From a checkpoint of a small transformer trained on Wikipedia.
Size: width 224, vocabulary 1026.
Architecture: LayerNorm before each block, learned positions, tied embeddings.
Training: a variant of Muon for these matrices, 6324 steps.
Each number is 128 + 24 x the weight over its row's rms, rounded and kept within 0 to 255. Layers, rows and columns count from 0. The size above them is the row's rms in percent of the matrix's.

# layer 8 MLP up, 768x224, rms 0.112, rows 378-392, columns 112-223
size [108 102 101 102  97  94  98 106 100  93  94 100 106 106 104]
[[119 111 112 139 109 157 114 130  93 113 104 142 105 113  92 133 120 124 107 150 102 131 115 125 123 150 135 158 138 129 120 107  89 132 105 142 111 176 153 144 113 149 183 177 163  73 120 107 148 110 152  95  97 156 118 169 154 107 112 127  84  97 158 107 128 100  99  91 163  97 162 121  79 176 123 113 172 151 161 169 128  89 132 116 122 156 123 126 156 121 129 124 150 138 115  88 103 133 130  98 139 127 172 165 156  88  79 137 114 149  93 137]
 [120 106  91 123 172 148 129 100  96 184  92 133 188  88 137 122 107 100 128 108 131 159  99 114 122 142 105 156 122 149 163 166 173 127 104 150 131 162 138 118  93 154 140  98  91 128 130 163 104 104  94 117  90 106 144  78  97 152 138 137 137 101 133 122 156 154 137 149 130 168  86 123 103 144 128 164  84 145 108 171 111  84 115 137 110 141  91 104 105 115 102 163 123 102 149  89 120 140 155 132 118 155 138  83 131 149 123 115 147 101 109 107]
 [153 104 135 141 184  93 138 141 150 138  68 150 135 138 126 115 129 129 109  95 113 157 134 169 138 137 103 143 109 107 114  83 138 117 129 123 126 134 143 149 149  86 121 130  80 123 151 109 138 120 171 125 134 145 151  86 126 134 112 110  82 102 127 132 185 149 136 115 173 109  87 189 156 123 146 117 131 128 122 127 158 147 143 117 129 160 124 115 164 148 123 143 118 160 150 169 182 125 148 124 173  95  97 114 139  92 149 124 127 153  80 141]
 [ 64 149 107 146 117  91 125 115 118 162 174 152 135  89 123 149 146 146 164 123 118 130 133  85 154 139 190 121 145 126 150 121 108  91 122 109  85 103 109 137 120 140 150 129 116 122 113  84 159 129 125 122 139 116  98 112 147 115 110 120 169 133 147 129 118 126 104  83 146 109  94 140 101 159 113 150 103 118 138 135 157  94 178 152 112 130 153 120  94 179 123 122 101 111 159 138 137 122 100 159 153 113  79 133 107 136 106 139 154 142 138 179]
 [117 128 132 140  92 166 164 158 107 169 170 117  98  98 137 141 139 181 115 147  81 141 127 143 127  87  83 188 113 149 106 129  97 141 120 102 145 126 118 118 159 127  91 119 116 135 141 140 158  91 119  97 125 151 126 124  90 157  99 109 106 150 144 155 157  79 117 126 142 155 126 154 109 140 107 108 121 100 103 154 161 129 128 111 125 146 108  80 138  95 115 134 149 160 139  71 128 126 155 118 104 160 133  92 165 134  77 119 113 113 127 118]
 [ 91 137 142 130 102 105 140 125 117 177 117 141 108 119 120 114 142 140  96 148 146 137 131 115 170 120 152 113 134 149 161 113 104 189  77 112 143 111 130 160 156 132 111 130 136 109 141 135 102 102 167 111 161 119 166 109 128 139 100 163 150 141  93 119 109  97 111 117 168 116 123 186 108 124 138 139 142 112 123 125 116 100 140 119 114 153 112 124  84 121 152 124  94 168 135 150 153 148  95 124 149 138 137 120 141 126 113 113 100 121 158 124]
 [151 148 153 165 135  98 166 100 114 118 134 118  85  84  95 125  78 138 126 136 148 122 104 152 160 132 117 116 137 110 128 131 123 130 133 112 147 146 135 149 158  99 114 166 113  97 164 155 145 125 159 135 130 122 131 120 124 144 125 128 112 127 109 129  41 129 152 154 114 140 153 137 129 177 133 104 127 124 110 127 119 117 165 115 108 131 116 143 124 145 118 133 163 130 128 114 109 103 141  89  73 101 116 136 131 152 121 159 181 120  80 126]
 [111 148 149 151 121 147 130 138 162 158 120 107 139 145 148  89  94 106 109 117 109 129 124 151 110 148 135 146 134 148 152  85 156 142 128 100 152 137 130 121 116 115 112 109 110 104 156 108 111 145 107 117 128 129 190 145 168  96 104 120  88 135 132 170 115 171 109 168 151 109  96 155 143 159 112 142 148 139 108 139 174 106 141 207 104 122 165 109 175 108 115 140 109 159 125 100 141 152 117 116 142 105 134 127  83 150 178 102 136 144  93 176]
 [131 124 123 140 120 143 154 151 115 139 129 127  99 134 113 121 160  84 167 139 116 112 137 144 145 124 103  70 105 140 149  72 143 158 123 145 128 148 158 165 148 108 155 135 123 114 129 115 128  90 103 129 121 184 123 156 127 130 147 125 135 151 124 114 170 132 132 144 105 138 125 162 137 135 101 198 136 123  97 143 145 140 116 142 125  85 126 123  81 162 194  96 149 113 147  99  95 149 116 165 127 155 129 162 164  95 130 113 111 135 124 108]
 [142 126 111 136 132 143 123 133 133 149 140  83 152 128 136 153 123  97 119 149 118 134  90  98 134 146 134 162 129 135 138 142 139  88  85 165 134 124 135 120 125  91 137 112 117 122 158 103 117 166 151 102 101 160 134 120 120  82 123 108 192 149 141 181 140 129 105 125 124 109 162 110 153 112 128 127 106 129  90 124 146 105 137 172 137  92 133  83 115 156 127 158 167 109 136 148  97 152 162 137 134 134 116 118 149 114 133 162 140 122 106 145]
 [117 119 152 179 129 112  86 158 122 122 130 144 110 164 145 124 144  81 125 152 153 136 122 149 164  90 142 133 179 146 118 136 106 157  92  93 142 155 107 138  54 103 104 113 105 172 103 126  92 173  73 143 154 117 105 111 129  81 170 111 110 130 148 111 143 166 173 120  88 149 171 167 113 126  99 154  96 155 137 131 124  95 164 163 122 106 112 123 122 109  98 108  80 150 138 115  77 158 126 156 121  98 161  86 122 155 144 149 156 137 139 145]
 [127 181 108 101 110 146  99 135 149 122 135 113 133 155 156 156  99 111 113 116 119 125  88 115 162 112 122 156  96 113 119 111 143 131 113 134 101  70 120  97 121 106  84 112 148 142 162  82 115 136 116 128 110 108 182 121 110 159 126  98 132  70 122 132 144 108 153 141 133 138  99 129 126 106 127 116 136 125  93 144 134 198 122 105 110 159 117 183 126 141 172 119 138 135 141 109 134  84 156 152  75 146 128 133 138 128 145 142 147 153 142 110]
 [148 177 117 111 138 160 169 131 159 139 157  95  83 150 111 108 126 142 111 106  82 109 137 128 167 173 118 167 110 115 152 102 142 147 107 124 117 110 132 145 149 116 162  98 123 139 156 108 138  96 116 135 125 102 122 100 127 132 141 162 120 102 125 116 106 149 106 131 143 139 111 106 126 143 150 114 117 124 129 101 110 119 150 129 108 186  85 154 111 135 151 122 103 134 140 136 139 139 172 117 129 120 143 134 137 136  72 135  91 130 158 134]
 [101 140 119 184 108  59 115 159 163 100  94 100 128 125 108 111  88 120 180 105 168 132 148 139 115 136 126 128 104 121 125 168 106 129 109 119 104 100 114 184 150 136 140 136  98 175 117 111 101 109 135 146 104  95 158 125 114 124 101  99 135 105 116 133 157 130 128 126 129 136 111 132 156 160 117 127 190 143 116 170 138 143 166 125 117  73 145 103  89 104 116 133 118 136 165 168 117 138 132 118 103 143 120 111 143 169 140 130 132 116 176 146]
 [118 185 120 108 109 152 130 120 148 119  80 129 125 113 108  97 116 181 160 125 163 112  91 133 129 106 143 129  68 129 103 132 140 107 180 120 145 102 114 105  96 171 126 142 122 125 151 123 127 152 160 128 148 119  72 119 139 153 120 158 148  98 146 116 138 184 106 150 101 142 148  91 126 149 152 130 122 100 141  94 104 156 140 109 132 133 146 155 136 114 104 133 136 130 137 135 114 171 132 122 114  99 143 127 122 161 156 110 123 119 171 158]]
# layer 8 MLP down (transposed), 768x224, rms 0.0645, rows 378-391, columns 112-223
size [104 102 101 105 100  97  93  97 102 101  93  99 106 113]
[[ 93 140 118 126 128 114 147 121 158 102 116 155 120 164 107 145 155 170 173 141 139 119 142 110 119 126 127 121 143 164 104 121 146  75 122 107 151 120 151 163 123 105 145  86 138 149  86 124 107 130 119 120 111 117 144  85 165 158 153 127 164 137 126 125 160  92 143  98 101 113 136 177  76  91 115 170 126 155 129 123 104 106 125 126  90 149 161 131 148 100 126 145 113 121  95 135 130 112 109 183 140 131 162 123 157  82 159 139 125 125 139  96]
 [141 127 133 155 135 141 105 104 144 112 113 142 109 113 124 105 129 149  96 103  91 111 143 128 130 152  98  99 115 164 107  81 179 114 120 118 122 116  94 167 132 125  94 131 138 137 114 136 131 121 144 164 114 149 139 110 123 145 137  64 158 114  76 125  68 101 101 133 114 120 134 139 127 114 149 121 119 123 122 146 140  90 149 159 134 115 137 145 134 111 121 121 167 147 119 127 123 130 123 146 147 140 173 123  86 130 140 129  91 137 132 128]
 [120 100 129  99 100 156 153 183 135 132 132 194 146 138  93 133 151  77 105 107  87 124 142  97 121 178 116 103 117 124 198  73 127  91 113 135 126 154 171 154 140 114 111 118 122 123 112 121 140 154 135 125 113 112 129 112 109 129 109 119 165 118 157 148 116 136 110 118 106 124  71 154 109 104 105 121 136 125 116 125 113 135 154 123 144 127 114 114 143  96 156  98 110 160 112 142 112 137 131 129 177 116 180  87 147 105 123 131 119 130 126 161]
 [147 129 102 113  82 137 147 119 134 112 118 125 165 153 126 127 162 143 153 134 106 113  93 116 133 125 136  84 145 149 114 129 173 115 160 131 172 136  93 120 129 129 150 128 139 103 175 143 115  94 161  59 115 165 143 166 102 110 148 131  98  91 157 116 114  91 128 104 100 153 159 164 114 142 130 118 144 123  75 180 154 190 121 114 134  77 128 175 154 124  90 114 162  92 117 101 103 136  99 111 117 120 153 112 124 131 123 181 144 104 135 109]
 [157 116 131  96 144 142 118 161 102 160 118 137 122 103  73 188 133  95 112 116 124 169 110  90 101 137  96 170 115 139 120 130 137 154 150  75 135 139 114 122  94 104 135 165 143  89 123 140 145 140 159 121 114 134 119 132 124 133 116 117 126 167 144 133 140 152 118  90 150  81  84 139 135 129 153 129 124 150 147  92 132 158 182 138 105 153 120 123 155 137  78 133 126 167 147 130 134 109 125 125 145 109  96 141 112 145 139 147 155 116 119 157]
 [152 151 125 139 135  84 137  88 131 140 133 141 133  97 135 139 130 110 131 101  53 133 151 115 120 107  79 106 124 151 102 128 122 139  95 100  94 127  94 150 117 126 125 124 125 135  94 136 149 149 163 141 121 144 118  69 111 161 181 132 143 131 165 117 140 101 130 117 133 164 157 124 164 132 151 126 148 158  95 112 160 144 183 148 104 114 126 123 146 141 141 192 125 118 124 141  85 102 150 122 163 196  79 121 121 128 117 126 146 154 136 143]
 [109 148 128 167 117 127  84 144 171 156 164 109 140 179 152 133 153 145  89 145 141  87 140 110 123 145 115 101 118 112 117  94 115 194 125  80 104 144 148 131 134  78 123 151 112 130 137 120 164  94  98 127  93 124 140 197 152 148 126 155 104 150 121 128 121 109 123 147 125 131  79 122 151 125 147 149 127 124 144 120 120 184 116 127  87 109 165 134 141 126 124 143 110 122 144 141 131 127 141 141 143 144 109 141 112 152  99 121 150 111 139 110]
 [146 114 102 124 107 141 128 116 149  63 129 127 150 113  86 122 151 102 123 106  96 129 157 134 116 110  68 135 117 177 131 139 150 105 116 164 140 147 144 144 105 138 118 168  87 139  86 155 148 111 118 111 137 116  67 120  96 111 163 105 102  99 119 157  98 166 141 142 103 125 153 161 135 146  90 158  96 103 107  92 127 149 129 117 130 124 139 123  93 115 120 148 148 138  85 177 107 110  83 130  77 146 125  78 167 107 139 147 121 131 134 126]
 [103 132 106 119 155  98 125 137 174 141 152 126 153 128 154  65 136 140 128 135 161 112 125 113 112 164 128 138 107 158 121 153 105 130 132 141  99 108 159 107 121 130 105 131 122 110 125  74 117 144 138 147 118  96 160 107 131 137 166  95 112 113 155 116 104 134 104 121 100 146 102 172  93 131 108  77 116 137 163 155 140 136 102 142 116 120  90  99 100 128  96  94 125 146 118 160 128 119 125  98 110 140 132 117 128 129 127 133 163 111 149 121]
 [145 133 128  99 159 102 124 164 123 108 171 145 103 120 116 102 144  95 150 168 114  82 172 127 165 128 113 162 162 127  89 114 142 127  97 130 126 106  81 141 167 126 149 120 151 126 108 131 124 126 102 157 133 122 116 132 121 109 156 154 126 131 125 121 103 150  97 116 126 113 107 119 141 106 119 140 134  94 121 119 147 116 103 123 158 136 106 160 100 137 143 167 121 140 132 140 166  97 103 154 151 137 100 131 158 143 167 155 124 127  96 124]
 [ 83 125  80 113 134 146 112  98 108 175 111 120 139  82 152 105 110 104 124 130 105 132 118  97 151 158 101 110  70 109 120 120 138  80 126 114 140  85 141 125 140 160 153 150 141 103 124 165 124  83 125 133 134 165 107 125 191 147 122 155 128 132 111 146 111  95 104 136 158 123 118 119 128 125 118 111 125  98 134 124 127 168  93  96 119 170 126 111 127 172 137 133 164 128  89 125 125 140 146 148 118 142 152 157 116 137 107 115 106  99 174 161]
 [144 102  82 122 141 129 119 102 181 173  81 168 168 136 126 120 157 118 135 105  87 148 124 120 124  99 130  95 107 135 119 116 157 119 147 132 118 157 137 129 116 133 148 121 128 129 139 139 153  99  90 108 158 121 122 177 114 153 143 163 168 101 123 123 113 124 147 124 136 161 126 122 123 110 112 106 157 128 136  86 126  92 139 116 156 125  93  97 117 121  87 159 119 101 167 146 158  72  85 139 122 150 148 134 113 122 143 149 133 123 111 121]
 [113  94 120 138 106 121 145 110 113 162  91 144 138 147 160  74  82 114 120 109 137 102 121 144 116 129 120 157 112 108 147 134 126 142 133 140 138 108 171 140 106  99 172 132  99 103 130 156  82 141 124 104 153 129  97 142 111 101  89 143 116 130 132 101  99 107 109  96 122 130 124 113 105 171 164  76 112 138 109 138 138 109 141 173 121 108 108 100 135 145 124 151 126 134  99 157 139 145 163 125 125 115 107 144 117 161 119 120 118 108 162 102]
 [ 86 141 121 125 147 109  84 116 149 110 129 145 135 137 122 170 142 139 119 144 150 142 111 184 106 150 123 112  82 116 107 123  78 116 137 124 124 129 108 137  89 134 126 117 160 147 150 115 116 117  87 132 117  85 141 111 145 128 128 134 138 111 137 172  81 145 123 102 127 137 138 134 129 106 107 135 195  90 138 137  85 138 133 122 114 150 129 184 131 141 130 141 111 115 106 164 150 144 158 114 141 138  95 157 128 130  88 129 109 173 108 156]]